Weights of a small GPT-style language model, trained from scratch on English Wikipedia.
Size: 13 layers, width 128, 4 heads of 32, vocabulary 8192, 3.69M parameters.
Training: 114M tokens, 3492 steps.
Each number is 128 + 32 x the weight over its row's rms, rounded and kept within 0 to 255. Layers, rows and columns count from 0. Numbers have three digits each. The size before them is the row's rms in percent of the matrix's.

# k: layer 5 attention key, 128x128, rms 0.148, rows 98-127, columns 0-127
# q: layer 5 attention query, 128x128, rms 0.151, rows 99-127, columns 0-127
# v: layer 5 attention value, 128x128, rms 0.159, rows 96-118, columns 0-127
# o: layer 5 attention output (transposed), 128x128, rms 0.139, rows 96-118, columns 0-127
k98 101:122111080122151138075148077151119168076116128138133092112077193110099154085155061164140232115100088120134163097146135153147195134129130119162080175133129122079166163057099200138092105180157171149126106150104136108122130183128102110102112071205099101175111134158136145154131096161080105143143101121103108130143144129091131092108138129168147106141188148130095130108118184167117142134106
q99 085:183145120146123116108114139145139159077134112176140055142130150157114177168145198147068104120127138159111137122186123116071103098148111127124142145137132122098153205128171105168170125083156097102086129087045108134136154084128118078151146177116173153122090145085142120111220154217140144120117151173106101129165115140150086167178103124137189100142141114141160114112128108082162171090112
k99 094:151156094079142108031157103173149141078152126104139098181125137198087169092089115143152142184116169129130136130094175122127156218125063126124117158150150142145131132133113114188136123115087166135151085126077101130141122094105119082114103161148159213113067114136143103160119135105052110133158116088141149115121126210118095183133174145152109100129151123116090103065124111131157115124098
q100 091:185108102154089118111137154058089127129160105148144087052107115150148148138119104089134112123140128113057058117093201121113129115066166113128092097134218095181102172145132187107148067116129140156145121131158153098102103080122135157131093132093126140151148093130105118093140103086155147108139119125158128141171131069131144132098080144049145183199139130090123127175148139174123106186110
k100 092:110115155105046143115140097138150095099113095138142102141090134156169099174146172099093138154206147086178131149113155083116134116180125052123070147167093167056120138115097129104129173128135122125127066130160109089119135091115065162080088119142062104123143129136160146091111152125157131070171160141210135113157139092134130134119168087129066122153068118112125167181153152085149103130123
q101 099:156123133147127095125123108148131154156096198109174166117024120137171155098168150117144059125093142131139126115080111153124064166146064185107132122098132084081083161087149164129143147138122178111084144143153145132135159145114100145092142070100118119153124162132142119128121090145129143088099097187129094117134126081152103029088145124112157203113172127103115100087056122168148153163100
k101 110:151150149132144113158122139144136136076104090197145091136075114091116174168091105154106111185191133123105097156159159163042129159108107104115132092132151125068076105128188155104109167094136174140124123122094150156066100149191151165117158197076102163111101142128124129096174124122140129092075103124105148153154073130096072133137101151118128190146090134092149159112127100160065174091088
q102 094:124159130169172164069145181116077137165059111127152131183085136136142105125141113110168101136116136147116132109142094161129098158145142136116159128193183195116109119112219142126198181144114144093091142139126143150146108062108136195114147145127149091145087119096147082072126144136076170148094103108073079153166190157189121182093135120143162104124119102087128124119061118109107135103141
k102 091:153134099109051085110071156144180157153103094144127125102079114135145104101144159135095134142080078141090155071149151190118137171129127105053171172143152123087189124162116132165156122108094149153070096133143077183137105123130153161141132181113130121116094175110131120121103186131117147098038147115083155147137141157143150142137135183072187092154155205111131128135077144142178132118145
q103 099:158138139074058119099103119125164126099128115128141113115138127184105106127127125119135126189078085095140126166135161114091110117067186100078140123128099201151151135142073097084143087121129123163202134129143163099166137152097083114160161198124141142119152124132144150155151114087134123142073139142109108127083111153196079158163156178120089075142177109158114051148141191162076070098143
k103 092:159102106130107187120139140117154113061073069099136188135175134127127157186146149078108131176119103119076131157155118159107086100142131126138101116106156114082124139095076129120150063155069132140193140160166110103120125091097060238106113059128140171182106146138126101116120109131092095133159113119098161112100131149178098076105191130133096138127123111124111088122104111147118140120211
q104 095:119210082167079158129138105164173121142165157127109093133140175121094156155098161185112109115115166127132125112107086118115137122119151098146155114136198083142108060125081109157147107115070095086153071142087091119164116096116124110081113176057209165128120068152167122159185117129093156160112171156064151100102091106173127128140095045136136136141142112108168104119120120094134128095131
k104 098:122072160105142153164144117154156142073112175058105114141138107161117156134122125101123158098070167106115187060128147168108173164121079178147090127101104101122170179120104073162160122063100115147136131187094146077164147161137113099119160124085090078169159162162128100221164156163133190132092150087119119065115105130137105113144141099152160114129137120163163089107178112129168103139138
q105 088:119173138164152117159166118103147096145187117109117132143156154153134132118124110133146177139105113168150119161053117083148183084087106140108137148106113146133113129169107139049116111125217166138167142098090201076147125088064086059144125093168114143118102127121127169174111114132169180149155151191077118088057124089116113148100133117104117064138085190121115096141136125130076144133166
k105 102:157131133139140105129102093091123105128108155151139124112179145119097135132077178125143112133176109133107050161083085137170152145173163154097130158146114114108091159132158150158190141185106082115190187079091143138115116142135102123136174169144150173120124192102133146144211115120111114129170121152188152155164073108144083073091147193141149149157127037139143077159120055126130134132110
q106 088:122141167110205178115108192190123076155143146129122122177146187129111143077111108147137110102091138128169134098134155163144131108162179097152130198167162100077088093117126089178141149104115150116141110138150107093113154156117078178113118074123149142140098129124168137108093100154130091106153177050141108099139085128116152134150133096134073094152127190206100059159167143148161082097097
k106 090:123150140141148165138095108157124107160132177165106176144195119144146072149053119129141192084072108109181120122147157145123114126086144131101179160117114138123131117159119134115108094145097054173108113140158132070123105136137088108158112142141062071141105136131123087117084131138160079078088174060123153134135123102079131072124134129105184167112197119118184109118152164190196138167166
q107 098:136197168136173087159111131097155144134100133167068118135166101117224128148162122096126112122126084146147135138155180105154121126190149097164095092134111114145144090174116120096105119133097127079140098159169127136156069176147092131120114129095124150042127155192098082144144136171084058143074119104114141108167092098117097090087118168153124124120158131135058090088129148060089079128145
k107 101:094191122118148159140129131165112177109074083108160159138179119104132128132132123093109108179128179147122136111088131126108120105087190091115136124119146171119127104171114152139108131122106085146152073070213115140146178185139161140098166108096138126131152175135136169124075151171181129198122208089087137144094126150140132069108163086111105110147176130144185088155205153130121079098100
q108 094:126112174113114083177138101129069098192160153113104142120147142153133122093137114168148148152071173093139113125127108158153125121103129149065124095129158146123153108132143114140124138153135090163124070130044138066156117090101201125090087099107129158079198093113136125150146080150185128114135179144126131116073209099092098092111123103112190089156173108119143093189200119106138160167149
k108 100:129082149168099159147178073155052165101116149094135160136104149107155174140103142117092182134118146105147146105134126089185150064080168174120199140079152110130099098171115145117109177112115110167161131160079178136128170113117101166165093099113060117104155164167154117147119160111099127123167120084148080137061133163118186156117106179114150151153186102111138171158115081105143107099178
q109 096:114088213114154119142130100156137100143120166153109169144124131151103118142099169157092155159091125110141114098155121114203120126054058171159157130111100106100126140099159067122127140179099165094175165148155173152054149133161148096101088166142172136166146098155145133071149145096234126070115095118193121118118114164103056138127077132129167136102147140112079134148133155121109149128137
k109 084:150125090181106164157110095155117092154139124134103143114154068095103114163212133141105157168143195187154103089192086163115108155158149152154138146095131090116078125125139064191198152155129123110120172112131128198133149150148145112147151136144136131073094127112129109099117125130149159061183103125179107088104119110067090157112104089100087179194135135156151160142146096107117188100151
q110 089:145183209082078136131141093154140152102100126120135106096123147154169164107174139172142155124136155176104160090108157122090148134096164186186117072150106188086101095122087147107133169136149161142096107117128087104132095115075112108176112123104183110162155115182136088115105090127142121094129121123062130123135108132153097125121206110095114117129070178168128084193182092125122100101208
k110 095:090131072128110121107131103117097130138134102141109099122096107129097092115135166103116134120055092145138136114150152121123085135148076147196127188100113084153101094158159180086123096100095059085175131144170163091190123111145096166147143157145129099128116187166074094156135081115160095102115056175153154140156103157157093041187165136080078120124124146105150132139152083149095115126194
q111 092:151094138188145184099082077138101068146142158102095147113141171126176122131145151070089106127124075154166121166131158109079133099105149174151119161125088139099173120163151160109165074144127165127133196217129159110084107135138118112175142169154074157126132094104131131119141090140165093140140122152116179101191103122199112099111169143117074166096071067160130095081152128100139147156110
k111 106:134200084149126136118122128113138142092127101130131075075124108066141123159074180124100122119146157198142133163072105147079144124121188085061134115146132127102080104099187119165143127121123149097057165137141075085097125161099078101158162143070148149174147087067152159078180089107133106112131087127176125134152120071146130122111056118143150136145160111149148141108184161154107086095143
q112 097:094160164166171138130137090158083125100105104151079167167143149108052109119150159102101097185127143103148119215177153168099113136112131132059151157100158116131153104178175148108112157067113137155049108147090165123075198114062155146140114125057129128176145122125132187111107147181144158139150113142082123118114131099141107089058112156175150120160150120152154116166153116140107115162122
k112 097:093168168156132195139137156123080205105106165163162087140115133136188137146153130135163114147095143091146073134091127141124096145169159173050116104155141134072166128148179099148122180086089121081100127122026147151111124129133144164159105142062095191072141085146176147128098097175096118084115158129142110148130164143122134122111108126130125169096160106093098156094170164153135072102124
q113 090:113093121121188159110099111099117164165135142119167132145143096137200131091113122123161127038096128156163166137164141111138150113122109151128080138120194132083134105052169120122122082094101170143164117147082137127143156144170165170142180104101096112164087193152138131122141160103127177159132135090115152098202094069109110107110132118124119126039172182129142145122138123071109045119164
k113 089:175138122144083117109069201118139123163152145189147105124112145121131121131066159127098060118135119142146129138107131096111159197115177113143128118139124087111031088081121145137131171120117084144069132187124075152088131092154152081060115129134142093099130117119122098089155071167105145187114183052125113124178093094155111112109130108163134110181104107095183078125132145116169122111102
q114 081:176118186136137139138111109112131079207109160099109122146135094121050142128165148165167144126079091130103131152084119151157175171064101149127122156143196131150164177128079093098078124162206082198099184109123109167186153144070109154133097091124138109104089148154117132135110174084142106107155159134100121148076170135101168129138110122129100148106151082103145075132095140154137139063122
k114 095:113040125125151130166071158082157105133124083090154141123157125157072152186117122121148171121169069044106122152149106089168124138132152165123151158116117140108098109132149153114148135130070208070091154157130146216165140109116103080107154084131144153170080124103106169125092154126157133127125104139064133153184129124105125165140093130184158141102109102106148168146127112167120200172095
q115 087:050087149123128090130142157144209123161102126082132168151122140085109163157106143148117082128147187101169093091155106112168153130160157168114173098139133127127119142123132069131172111153165114123208124173147145164146112153075094077164118131117143116159097094105071120150084138114127146124137123130124118106086092155137071113099051097156111192102171094178143100075115133127155195198160
k115 091:143117072124136167109099169109116124106145115147080142088165151164111119192122106147154129125132122107113095097111086124099128161138099153122146115093125135152126176208136086155105099122109129124130194073152093113086105139156113156121144120100105121110082118089218119103176139144169182160105173152215171129072048111121074151064112108141144116126088095149130118126221102116093178130111
q116 089:135109158173134075195055108088111131057095101155158177109142136162138171131163121117139099154120110119076121080112128159147102128131100085099101122156132205140057110142101124158130090128087117097130152154119164206136154169125088161170125184115140075061137123101147160186153164147144096126127108121074136123117128130162170110093167118096128084142067139135095115184140146136082079182109
k116 088:124182169090063156207177055107154115118125068137186116138138114152136084154149120131102114124131118097106177130112137094125117128080142098142135162099210182095144080091144105106120124165103119136163140067144125204112095093099126172174158129158170120103151105104122088152140124125133144093126125102157126103078168125225086148118153142103142134153148139108124073184194100149121105105102
q117 092:125161170139137143157084187095126116119097119162122088130195149173114122126134137123141135081076159099146078119168093111101082172146059157131084091112100119176170099095145048147186167090116099164130120182104166105108158084113174182131100116128157144129087097124127162121142131131123151167195114093112114147132102077147086126138118128135113176056056124122098117174117185168171126111169
k117 092:152173126076128093133118154106149163085161133151124123114112124118155099192118120144121079094159118165163122141103130126098101138132135070080106097064154177101089190192102097150034147124105144136148177168114099149157150123178127118192099141124175137096146188052111135124171142131109158120071099084165179092137139141132075102139139155165128148114119098120142179125120163031128107138123
q118 088:144212127131132136150146113169145103124089112166143066151107136114144097129131094092111083166192124120115095091190096159101112163129125084082184121143117135158083149110198137132139132096175203086077177121128117185123095096154152122124153153100145079092111120107140143092092149141129162135129133080131171106154084096120069202057110145119135111105179102109156080127108119058154162127096
k118 105:123209134089112123127141094199106117085115102122103092119119136112138146135098103105071183129130167142092056046094149128162088170144129086093117122150192172165126119119119093151156168124127126124081082074163064168142117112140164177164100168138084161143132109150111078130138158139140147142098136133139196099155178161095154195138089145141124128133152133109088128103155172110111091180063
q119 077:157092116142129133043141095115134183124142073151141160160111145111069102143142156100120145159119179128094144122100109064112128032134050136097086058166150079095078104097106077111148111131168096130102086140103116119159107160168090127143141167187171115141083133172132108085132127138095107147148186165152176137104106106132092127082139149152124125172109156143042165147136123126087154121138
k119 080:120181094107144075166108104102216099111148113157106086170171124131107183132151150076162165161106125123157125124142177107152208124130124069146096065137099149124139191151113161098129098079096110181172152070158106119123091058118188109089131099099129133067126175135103132137136134148072126155140113155113074152126110123133130142167099129079105128107125090087113124159119134185163161123062
q120 079:156140094105089132134087167111095140120102107142124144166114135141163127160148079108158132135106084090204111122131060134124135126119093103105120102155191090084159104148101075134115176087137133108130048202067098152163152124213148107104073117096115117147122146092171126124090161086106134113143135129116056143112123112094202096150121113118155177116102191097153161087136150135187154105183
k120 084:135145141096127150129126170115120093160129137145118126058114137069117088146160136163109182105093142101180165062164117146138154119124127167154087132152193185167202102151075127096123121112170139149144160144117144118173136134078162135096161082094134154154132108160109149142135138125052154113099162134052154157095126208104085098149106103170181111079147105081131116201116200111138122107141
q121 089:099136140146087147129112087104108176109071163059129137132101104132128115111079171122191155142163157108011129128135147083091093129119132130161145056134095124129087131136131152095088129130160125126130090126133104089143076171184126163148148135149122184140144183103108108157080125148106167170121110147173148155125121158169103081144087138114076154105102103181099076032074166110124130113109
k121 091:128178124135141103070153178162159157150077102149054128127155086128189149128196135051118088137161142127108154132116123058017149127071158160119112096115066070175100185114130152099097077156123190143124154123168116140100133095123147156115165110127131122097133143193117131133101178158168082114127128109151153119155110124131093111140153180139138141080180132109149128075112156137118135138118
q122 088:106134058123119104110134136107178143127128158099132129117060097130194186111084146041108129112120075140143139129088181173147211177211161130134097187129113071124131114098113160095142118113127163103144125106127152129084132127121113158104146117089089132149120163167117084143181182083110129169121168149041172120134099150181133135118163125175141152087112126156147106134133134110122053127111
k122 091:122135110156084100119086191137119104131136150159136163087074139143145131131116100110115144151119137150093102165112145119036143163105121119155182112099156089111207130059175189151103141104118138170179118118121149103131143126143131080122177088149115129139114159127121152132085105138090108186171138197098155167198096097157071086124171076098183110147083126148159073069084141128119086138154
q123 092:100148135130165164162072140144127102190102177118130127116075183189177121094138140140135107149157088141186047158161154145133123115153133067090074136059098158060136148165167175188123105153143097116102119108141166138081131190114070158101092175155100159121115119137127085102124111112068146123135153100102077134091110121152129124093114095101169175151170108086110119080141113123100100122084
k123 095:118158165112160116181128083148148086130156094130040106113097164161098140123164121083130156168061137080144123122075151126118089144169092111065127154152158151078136110131132142125115125148162140125155075148156121160091157179162146106121161126115087115111170106111170131067148155163150110084120100119075104177114185117101087047065094130126173154193181138097117118088131172147157086117100
q124 098:084104170129155128181106113094074117135166151091141113140167153060088083084123080149140115080166077187147158136082109078143178093147145142083108157120132141136116140095129139094078195175093136169162090129077145194119117162123051130110172120147139162104135150116129163141083086122086117190128154123092110143095116143065173045165138155159108121151138086130112119110135136148153151135164
k124 109:149161138131160103186133179113084163174140098116141135129164194129162092131155152127078125091172093174132098123087085127118134133142185150104095161112113186109047126101174138121146163082144066126132161131060148125114167101130064104091142114105179048064117178045144102125159116175123121121116110106147173181135122089123088135118124159173155086105131128110101083117124099146105131113125
q125 115:170109111166123117139112114107151124195092116176136120128094158098172108119133157136148111146151124147110178090152107108100169081111130102145116138173148122113121190208203157094133157095139145074071119140133133079164106075114166160105100127079054126122101128080161106082136181054101176090090089197131112118116116107141125155115123159058131110103163127113156180157101061151135110137103
k125 093:158120126135104106076123111129110156155107080174144087112062106104136163151103055074132126170106164147171101162063167150121143103153148180140107053216119144128118146201143134123163139149069122144075083094106112115150066099118145169100073155143134130146197111132151124119102117162168135098148153169099108153163123119142130162052132125157159108176095142092097161174122082141157124126134
q126 082:163125105185181171133103061142180109122217117101083161145165165153086105154138160115144057155111150125101084126154123108108101082159049125129111071138144090177133165114121095130155071136132098132141148137140058168118106098154077155124145158141080157194100111165077111116130187115154130053152139158113107150140133120102117134106136078131123133098171148168102135141107064153153152107135
k126 081:115100109162167115121152173185193081163087111148103175124159152075102193169089109146118088200145130118111116146102050117138117111163076128142114138120126141152131204162146129174116112054125133103118110114120097085113063161115063093162112103120148120126108111082134122148097136101155137090129150091119059110087119111112088170141124157111126183179066090147122130142145128192098095104090
q127 088:131088131140106167112095134120042124153127062140115168089074155121171138155084110143154109128172130123122146156116072129171219112103183157178137141147140089094113100087144140143180134124141139149124127109135152208176089096117207110126143098128146123153108146060067094124123131108127162092172170171130083128136172102131159113092148137099124066095113119137099143109061136171180096166144
k127 084:165107105138080042067147176084144123122163159133109084118133124112158144135137161169150137112115144150119056076167189079145119134111188125131073195112119186062106129105155164089105150186162150095112178158094137113093088112146149098130143132134128108153117189095152100105098124123160181160130106154150172131148090095116130156128114143158157058193140120148128097174103078140124116074139
v96 094:091087116082146070144123117184167149110151176158160169114124123108111124112124139110081156067134144117119081090111168112096118101163174105115062184158107155104098131128132079185185083057157140103146183147121119082099189096139111121109119147141126117107189138199170183197175139140111128128119137099134121058181097149102097137197113157151123144126109174131130102103087115128124089133125
o96 088:130170100153133121146094184146109150128119068109144157107078157119156226152149123141198088125107065103105136064112098068121122173076109121136168115120147091143082121130169153112119171152154129135159049140110115103143107124112113133130114081137116114118131108099065144173115181183150159121147091212114123220113121121161146114136145160110136074138134102111154188168124148136169096140165
v97 105:139109166100165089187137144072111114142143098123084095137110131126119211058190172144099130118132140169169078143141058124133180139124101146083146164104109077108119162112099112198116150161180096129142108092148162144199081158139130145144106144130079141090050126103085127133095156181128151177122159145121148112104199109103126145133111159138135134100116095061138175144082131117149125119182
o97 107:109190109146114171072128162106151149175071168137098120164117083089148114157126097110071135092087143104112187100125128159135082165147157111159113146198089166147151130145138130116098105057083165119082169102184109132122128113134118190135172131132168104163163142138105142130103149117129131102114148085145103193139080121169175140135152106168096219163107127165155054079167103093102141144122
v98 115:105093143091115139099097101147155046183176120154117169160147134133174142172151104119104126170130120126073112083106165164144145083112123091125104078164127095108086146052113134116148085127207144109131116127174104109109176105161113167174148130152080147111104142139141128197153089118112187101093151102161109070095064137113101209151111119120089121182155090128116146111121090140099131188167
o98 109:127143077148121158167117147058097198104082092066131089090129121121099121076170168128127034097123101147135160136153135120140115109164131180077130175143095154113146086132135131111114132109130122117084095152083159197151173139092136103123094072141186098134170136139091171076150127131116121148157114139089101158162166107118135067113103154091143103118084094152081200123172164092122144079164
v99 092:167132114127107127130104127147100129169085091133117228173099187158118155150101143109129137143124061118077084104148186039065148133075160107173089145144187099141113173128133111102095118146172192105176114112096109106138134100137052102124128143116108133120157072108174126110113148079149123079069153163107113109136104147099130125166108139133127111157166117160121101115199130157190155159114
o99 097:145150169076110079175175097155138160100108139138174104133160093107103084127188134111132137149121172179143119106166123163152202135127137144104121133113122122112064095066146171132129172147134142115102140154171162206110157133132189127214144116132182101116110205170131124160139143137114134187130121133142141156146145075131148140127113207140140125107085136102104165196076140116071131176177
v100 092:137146125129142099155093088141167162205185104124131138055126146109137163065133075093133146132127147103158117173136152148108137191154161131129126139090124090090156111085116090103166076105128198143083117134151146097091078140209180142104151097117187106059052178161149158121126141097115130144090132125094139136132070169137121090110182140078168146130151110114137167143123111110062107154116
o100 098:164091104138120145103063124132136148088106079082126070137141121039148141140095122152102107152142108129115195118137139096130093092133150138126123152175119128160090085132111117145136134155103099122172137123131107143117126138082046049143168157137090157165108138095097121143128152096142129138111098137124093132173159141058153203157109119098112071095210131144122092130025144097163113069086
v101 109:161174104101058131114109145124160153073122154118147145144097093058112140136095197113076159054084163080134135178092072145164079175132090143123149149142120119122112075110180145132120100164104139159132174149124129181168098167158106111142157132186185078141138137156148117123120193113127134176090109119175109145145128141134114148087154115079127147062145103056122151099188176119153122139117
o101 113:155091171189182084125123080143116091158066153111151117129114149176151142108118126143099112178162079083122090172112118148080156094130128155197067134113119112141089112172124149129110103119115106105129110081144133089096068137058135178108051132119094172155168117154122108119108122105132098066189177143113127050177139106154128144132174133126093102202200118124119097128122096141109145112120
v102 101:136151136137153096105095076082147153118109134174139102098086172109099087135084142144200093138130197085133154171125122144133154069105129135109189146170115186196127140114104103188151094129129147179138137122094113099190080158136171102144174125199159161132122132179091146155105114112133075177146188159148146154130139078142129088088097139113067136118083135110110104160169126089102099086083
o102 103:079087136113134178104187110124106052165136152149125072149093104179144144195128111141136156107145094146143088096142129138159115176202114132153131164133141149104166122150159096113156163131145112151185122165124155159076099132074090127106160098117119109096118153122135110097126138140134168104156145122106121107067184149122088139122193074117118218184154150201151102178125159171198091122132
v103 110:076087143091142145091169138136118098105106152091116168094200116159131126122141119146109150095101106105134103174130142162109115162038176155167111122187098156141163111121130099111143183117153151076143071196125157159132091113121147098151055130107147168107129157105153108128110089047084164148127107165101177164149146078111077160129081144144079130125077178142128171086126154114115098090184
o103 110:092120118192152119204178105137195108118120086118139114177157132115113144170186126146199058159121215119098176103108169078184102118181066137096156135103097171092135180121165163154134117099083144138137142122069103139116097174158102144088139121118117084113130122125105120100127123190118102098131143120149119147089103137163177131100127124105120108186148112095099136139137074128086138187084
v104 118:116142128134156117123172099130123154071105167136154092177104141118133137154103125112134135073128133103142141127120168131078127099112126070119133192111119111124068118117124129157128120102128136100193129142164120032095173087133154184176177103147144106118092178124143161173146144108095111130123157141152060131126065131173148181099169121161124097212092102104175143142110110047125029161134
o104 117:132109100135123134122149176145089096197110118126090138097105116102152092115182151178097113112074042115124109095116119091146077136109119152133138137123146135140116103144144115170151178112127163120119094180090102242098118130142121091133098110124126166139131130109117112108102132142192130116141036123113149149137158210088134105183101104109196126127175059125067176130116109157099193104136
v105 119:146066133167142172131106106127078063167124097157071168079129123128153113108253125142155154163134113127156109166196137157156106117110143170176099083132145123141164145122145148154087141130144135130078124117128093106115156136143124142046150160094073137143107080121229144094152098161145115097126096104128169119111192106096141165138089143129135101118144094090141138096142074189108135132130
o105 109:095163115075105148141148116085195177022142102076105083131139138151136127132083148124136148098135163134142142122079093136082146120161079081158147140099105109165112162089080175146160094141157115132211110098197103132155137121111103134136095109151157128102143133180126113139192146151131113202127132138143162116186080148102142104131113090140108148148082118212118125145160144043113139120146
v106 103:096128138103087162115069127142138150083130100147140118109097149101203150111184136122100116111108138191124133149103161090116135102177127076166114103058137178141101045093121130103149120073118151169117119168071169130113094133058049083175149165117145133126082165168099139118139114127123090139155145086150146111107065114159137137096197118067101167127168129096145104164122146126187096099112
o106 104:155128145141124107123057145111136082157122178108126150060131074106082129142070140171191151143123095057109135121133115156171111081150103155114205135145105148153109122114115124131131145165135087191111189121134081139140112129139168118112035093167134197085154122122134116139142148105126138054094133156156064105132172104064127175139113126140121138155075134127135141070085124091172150076132
v107 122:196070071153139147114126104174092103116111143173111169068161165154124129094171165145149198128081125110162074130164165090086124101141142153125124141141169068095119158114136176139199091130130136098107167148159073138125167155141116145092140097073128176130160090145147086141085142124149125124099137090123120129161123179158134122106081102085110203094112117113108184119140118101138125066043
o107 118:088135140094120132144145133121107150126130127122147046114136129129106159155117093188081122083192095145079089135109103146137144123131114088140099113094098158162082134153114114133086206148083100147210110093152178141097149106119176106127144126124157120090166139084160160162178160111118097154169087181114114144075107105116177118155130178180126079160135133121119055141130146072063071196122
v108 100:133091193138139168056139171132164148143119108134104123128045139159085145158085175119107090066145149188138111138137149125113092095076139110138098119095139113169114098098085138136128153164154120132117157156125151134162104113176105091132112227153091127091091119065123186094168112092104184160179125123083082155111157097151176104123148101103062123128132117070148180125134103177160112144128
o108 103:158175138114120099168182119098130129117069138087146140103135147100132136130113084107115178216087056094108149116151131136143118098184101128134164178177148198142158149094109167136138067055109161167108133167068114142098133135127146146132114081121171122129080153170101123151141071176147088124084144133142155072166116150149057137115136139136173134095112110165103036116092133108100140132153
v109 109:131122124152151165155139131116086143155177085147073134165167131126091122131165095160185159111108120190128139108130170177138191156200154134110075114115194119104156137152100097113115136079089160112097105070063145070090119144124097134107111080100131057164141096152162196116133156088166164137145101156099121167127071115065087123115135122128125141166201124136120133135108095064139079139134
o109 113:148139056119156120106107165099150164071121135111170184126127085100167108160111148128112114148139153062126153142181128079090105130097149085126165096085121120171153120087077101138135134191125146156218143103124157164101098130129130147132158156184140157130114170121138127142154172123100163222118159127129137076099155190204142137110127131085090120069084123101107154127107176150075151089094
v110 109:218148125119104075131110099146087167124145136137155095125168060078122188135061086121157185125136143129121125127134131124118202116121112187150141181187115134164094111121134154103155077103132100148116180066154060167158149082116100118159129104129181118175196145121118119125054143168163060144127186110135124124148131160143118129130181114087116118148107138069092099160120107103113124148125
o110 105:140154133134102180063116164147139105148157182119146158117094159162108134135164169154090124108137098162190093211135141131116072098116124085181107082056125122093125132195120132170110178193148105116181082201167181110099171171127110134179183115130113148139121155147159126087157155095170135070126115131074094133126137076130121130151099101168138118149090095122153105128139184130098116141156
v111 118:156110181180116165099126121096069126111111135138214111119118085137146108147131153166121098090115158107138126131154101089133146171087097138141095138112149034183143123082198169102100130115094112148065109149136081137100114139179125171137152091103141134144133143132175121115104138079122179148098087097106128150139194160198132143130173104133061160085052155141149183169149153108163162111114
o111 115:121188136133195075144103075146131107121113126090061122129147144144084147096130098076115161135142134103124071115102114160128132060132143076154139114124125187082147152171120174183096153119128126123127163114103198164124159161123105053091122131145121144130137176128165138147185135144124099184132159106066118126098120151086124120116084175154177082183186120108101040100151060135128135141131
v112 100:088147150100134105147078110115147140105125149120185112135114072129075176106082092120166155097143136114088162114107118146122124139149115118137140186151137171134097104130125089107098052132135168205093086122110163130189098106133170089144096083126196105103153171144120165115142108130187073200082191140144140133076133090158153060103120100142171132093167106136096135133155067188125097126089
o112 102:183087094166121166047125135140132136118131185174063132113129207116156080165138126140104137164148147164145103070170084110143103147188210143117159160123094174100107150127161128120211168164130094091151147099144134123122110152072109165151141138151102137177096153077159101132119117118129130091128142119167130149117169085116090185127134102095073149140157140122158125099079198143157155132174
v113 096:163114118175128065127100133159171126077150131135116147156115178172105180100118158108089155175108126136150131137119130048078110117214127143129156143124105111118103187107157138159154102191114098096150170161148153116088176163121074146151126169079104129086132158132101123176125153148108103169085146112132146124109111169159099144141059134113192139074160115180141137147137159141206068115065
o113 100:120131156091110124105132141130093111204145172135138112067158106105148100096113117173104135161150100085107163096120099166152143137089156208137079111154120153153114159155112092063069154118087135135091087161179103087140108141155135087058135061108158094110129089105103128153141122129135149129107084150163138138120144074107181101169159131188100110111180158068146144105111134141099166158229
v114 107:140150114125127168121124036101096068120112111148135138155179113134145191167150156139122147134134122136156102131130113090117164178125130161111135066192166092124119098118122201079117147145103121120107180111137110150219083096179118165182100089052115146145092149117132134105114146120116154096117070089100148142115152125201053151097174095127144100102118137187082169094106139079118141136127
o114 103:131193127128151184062166128111119142095143164112143156146130136123098109096171151106136101132108155135143103140144138133185103075138134144157099182091090143082216143114135132121096114111157141123158134126153126113043161163136158086104178126129144176131131099134102150154151127174063066155141136105209159109098143122102231066170109141138121080155138106110126075129141116127109062160081
v115 106:104137156138174164153089096147097105097122090149120163147122128099122138153154140184140171090136119132088148110068097091138213193145103132042168142107169077078066072130144167159121104145056119195100129141134099117152092142115094106169122063144147105114162128083098112098117119183146161156117103102145151116147139142133141078089131077114143144085170151090141160187082121157135138122083
o115 105:150091088117147167063138160148111140151093153100062171102124161122168136161168097109109123127092169138131122125124090207118080107160190137158158132144064092115195160097098159118105214145173113168201087088158139111169180145109143157138073168136128124140148151142133145156143139128107143097124174173141113142101134134163106184132146157200121091140110128132130049081166128145097131122147
v116 122:112115125165134103130171076109159165134103156138111101099149128047136127115145143105095095114172123095116227168156155161112102124118127131152136079115119127170132147126112092116148158102158142126165047114094094149118173100073101163137198163130116147116046090110208131144117111144096125064106155135140100081149110095099170111168129142147092134225122138148128072082145096152122119162164
o116 116:113144174118089132128081106088175109128074047141119134100126114177117122154122094146147094138071118133187109125084114103133197148161100111109102124131148133137183144116165132145149105166205169129107191147192157168169114106143158125128146109100111125157110182152083102103072170098184131136160078163112139149125133102100119137122104091087168150135151101095110174186133181090132126103033
v117 119:074143134085097124130118152100123111109194105145150170062172153083084123151095172113175072103141134071138109113100138143122121102073114137122100148133114123099154162152060117108104113187124096149138128140146075120143175120102168119049147184163091125171171066080111092094178079157101118146104195116173085124125113142087175156194147118139155091111170149126091104134163109147158110164132
o117 117:135115126169111116127143089144108118112108151132101103125138131106189123111153142090057185157176067165096177137073093109105120130173151149122129142127168080157122153100162180066099118086199208107128073092083137117139140096155111117161125135066111111127116117154129169089116104076172164120140152110084182107145106087120091116109089142083163106134108170140208160153108162112056141157141
v118 102:120107176110085197101142142144131168133171204164171129130120103155114084122123143142107114086140135122130088165060171070187092145107103121144138181131098140154141109096179148164138098156154148161134112135078109160076110186114123074158147099146114142161170121130091114134118114142162160110149117112152093049170102101098146141185170066128100165111109080079133096100111102159177112141046
o118 099:156150160166171102168111088046120123140092128146109119094167136130148113144165132152135169147097124105126113107126111159119141076119159119068170131148169120097110158146109176097169157103103147142129124095155174077173087071090133154132065131151124119135157146126172121133146109092095128132068139191099063113114108163129098088135147162127214128170091176101168156179172124171173092114217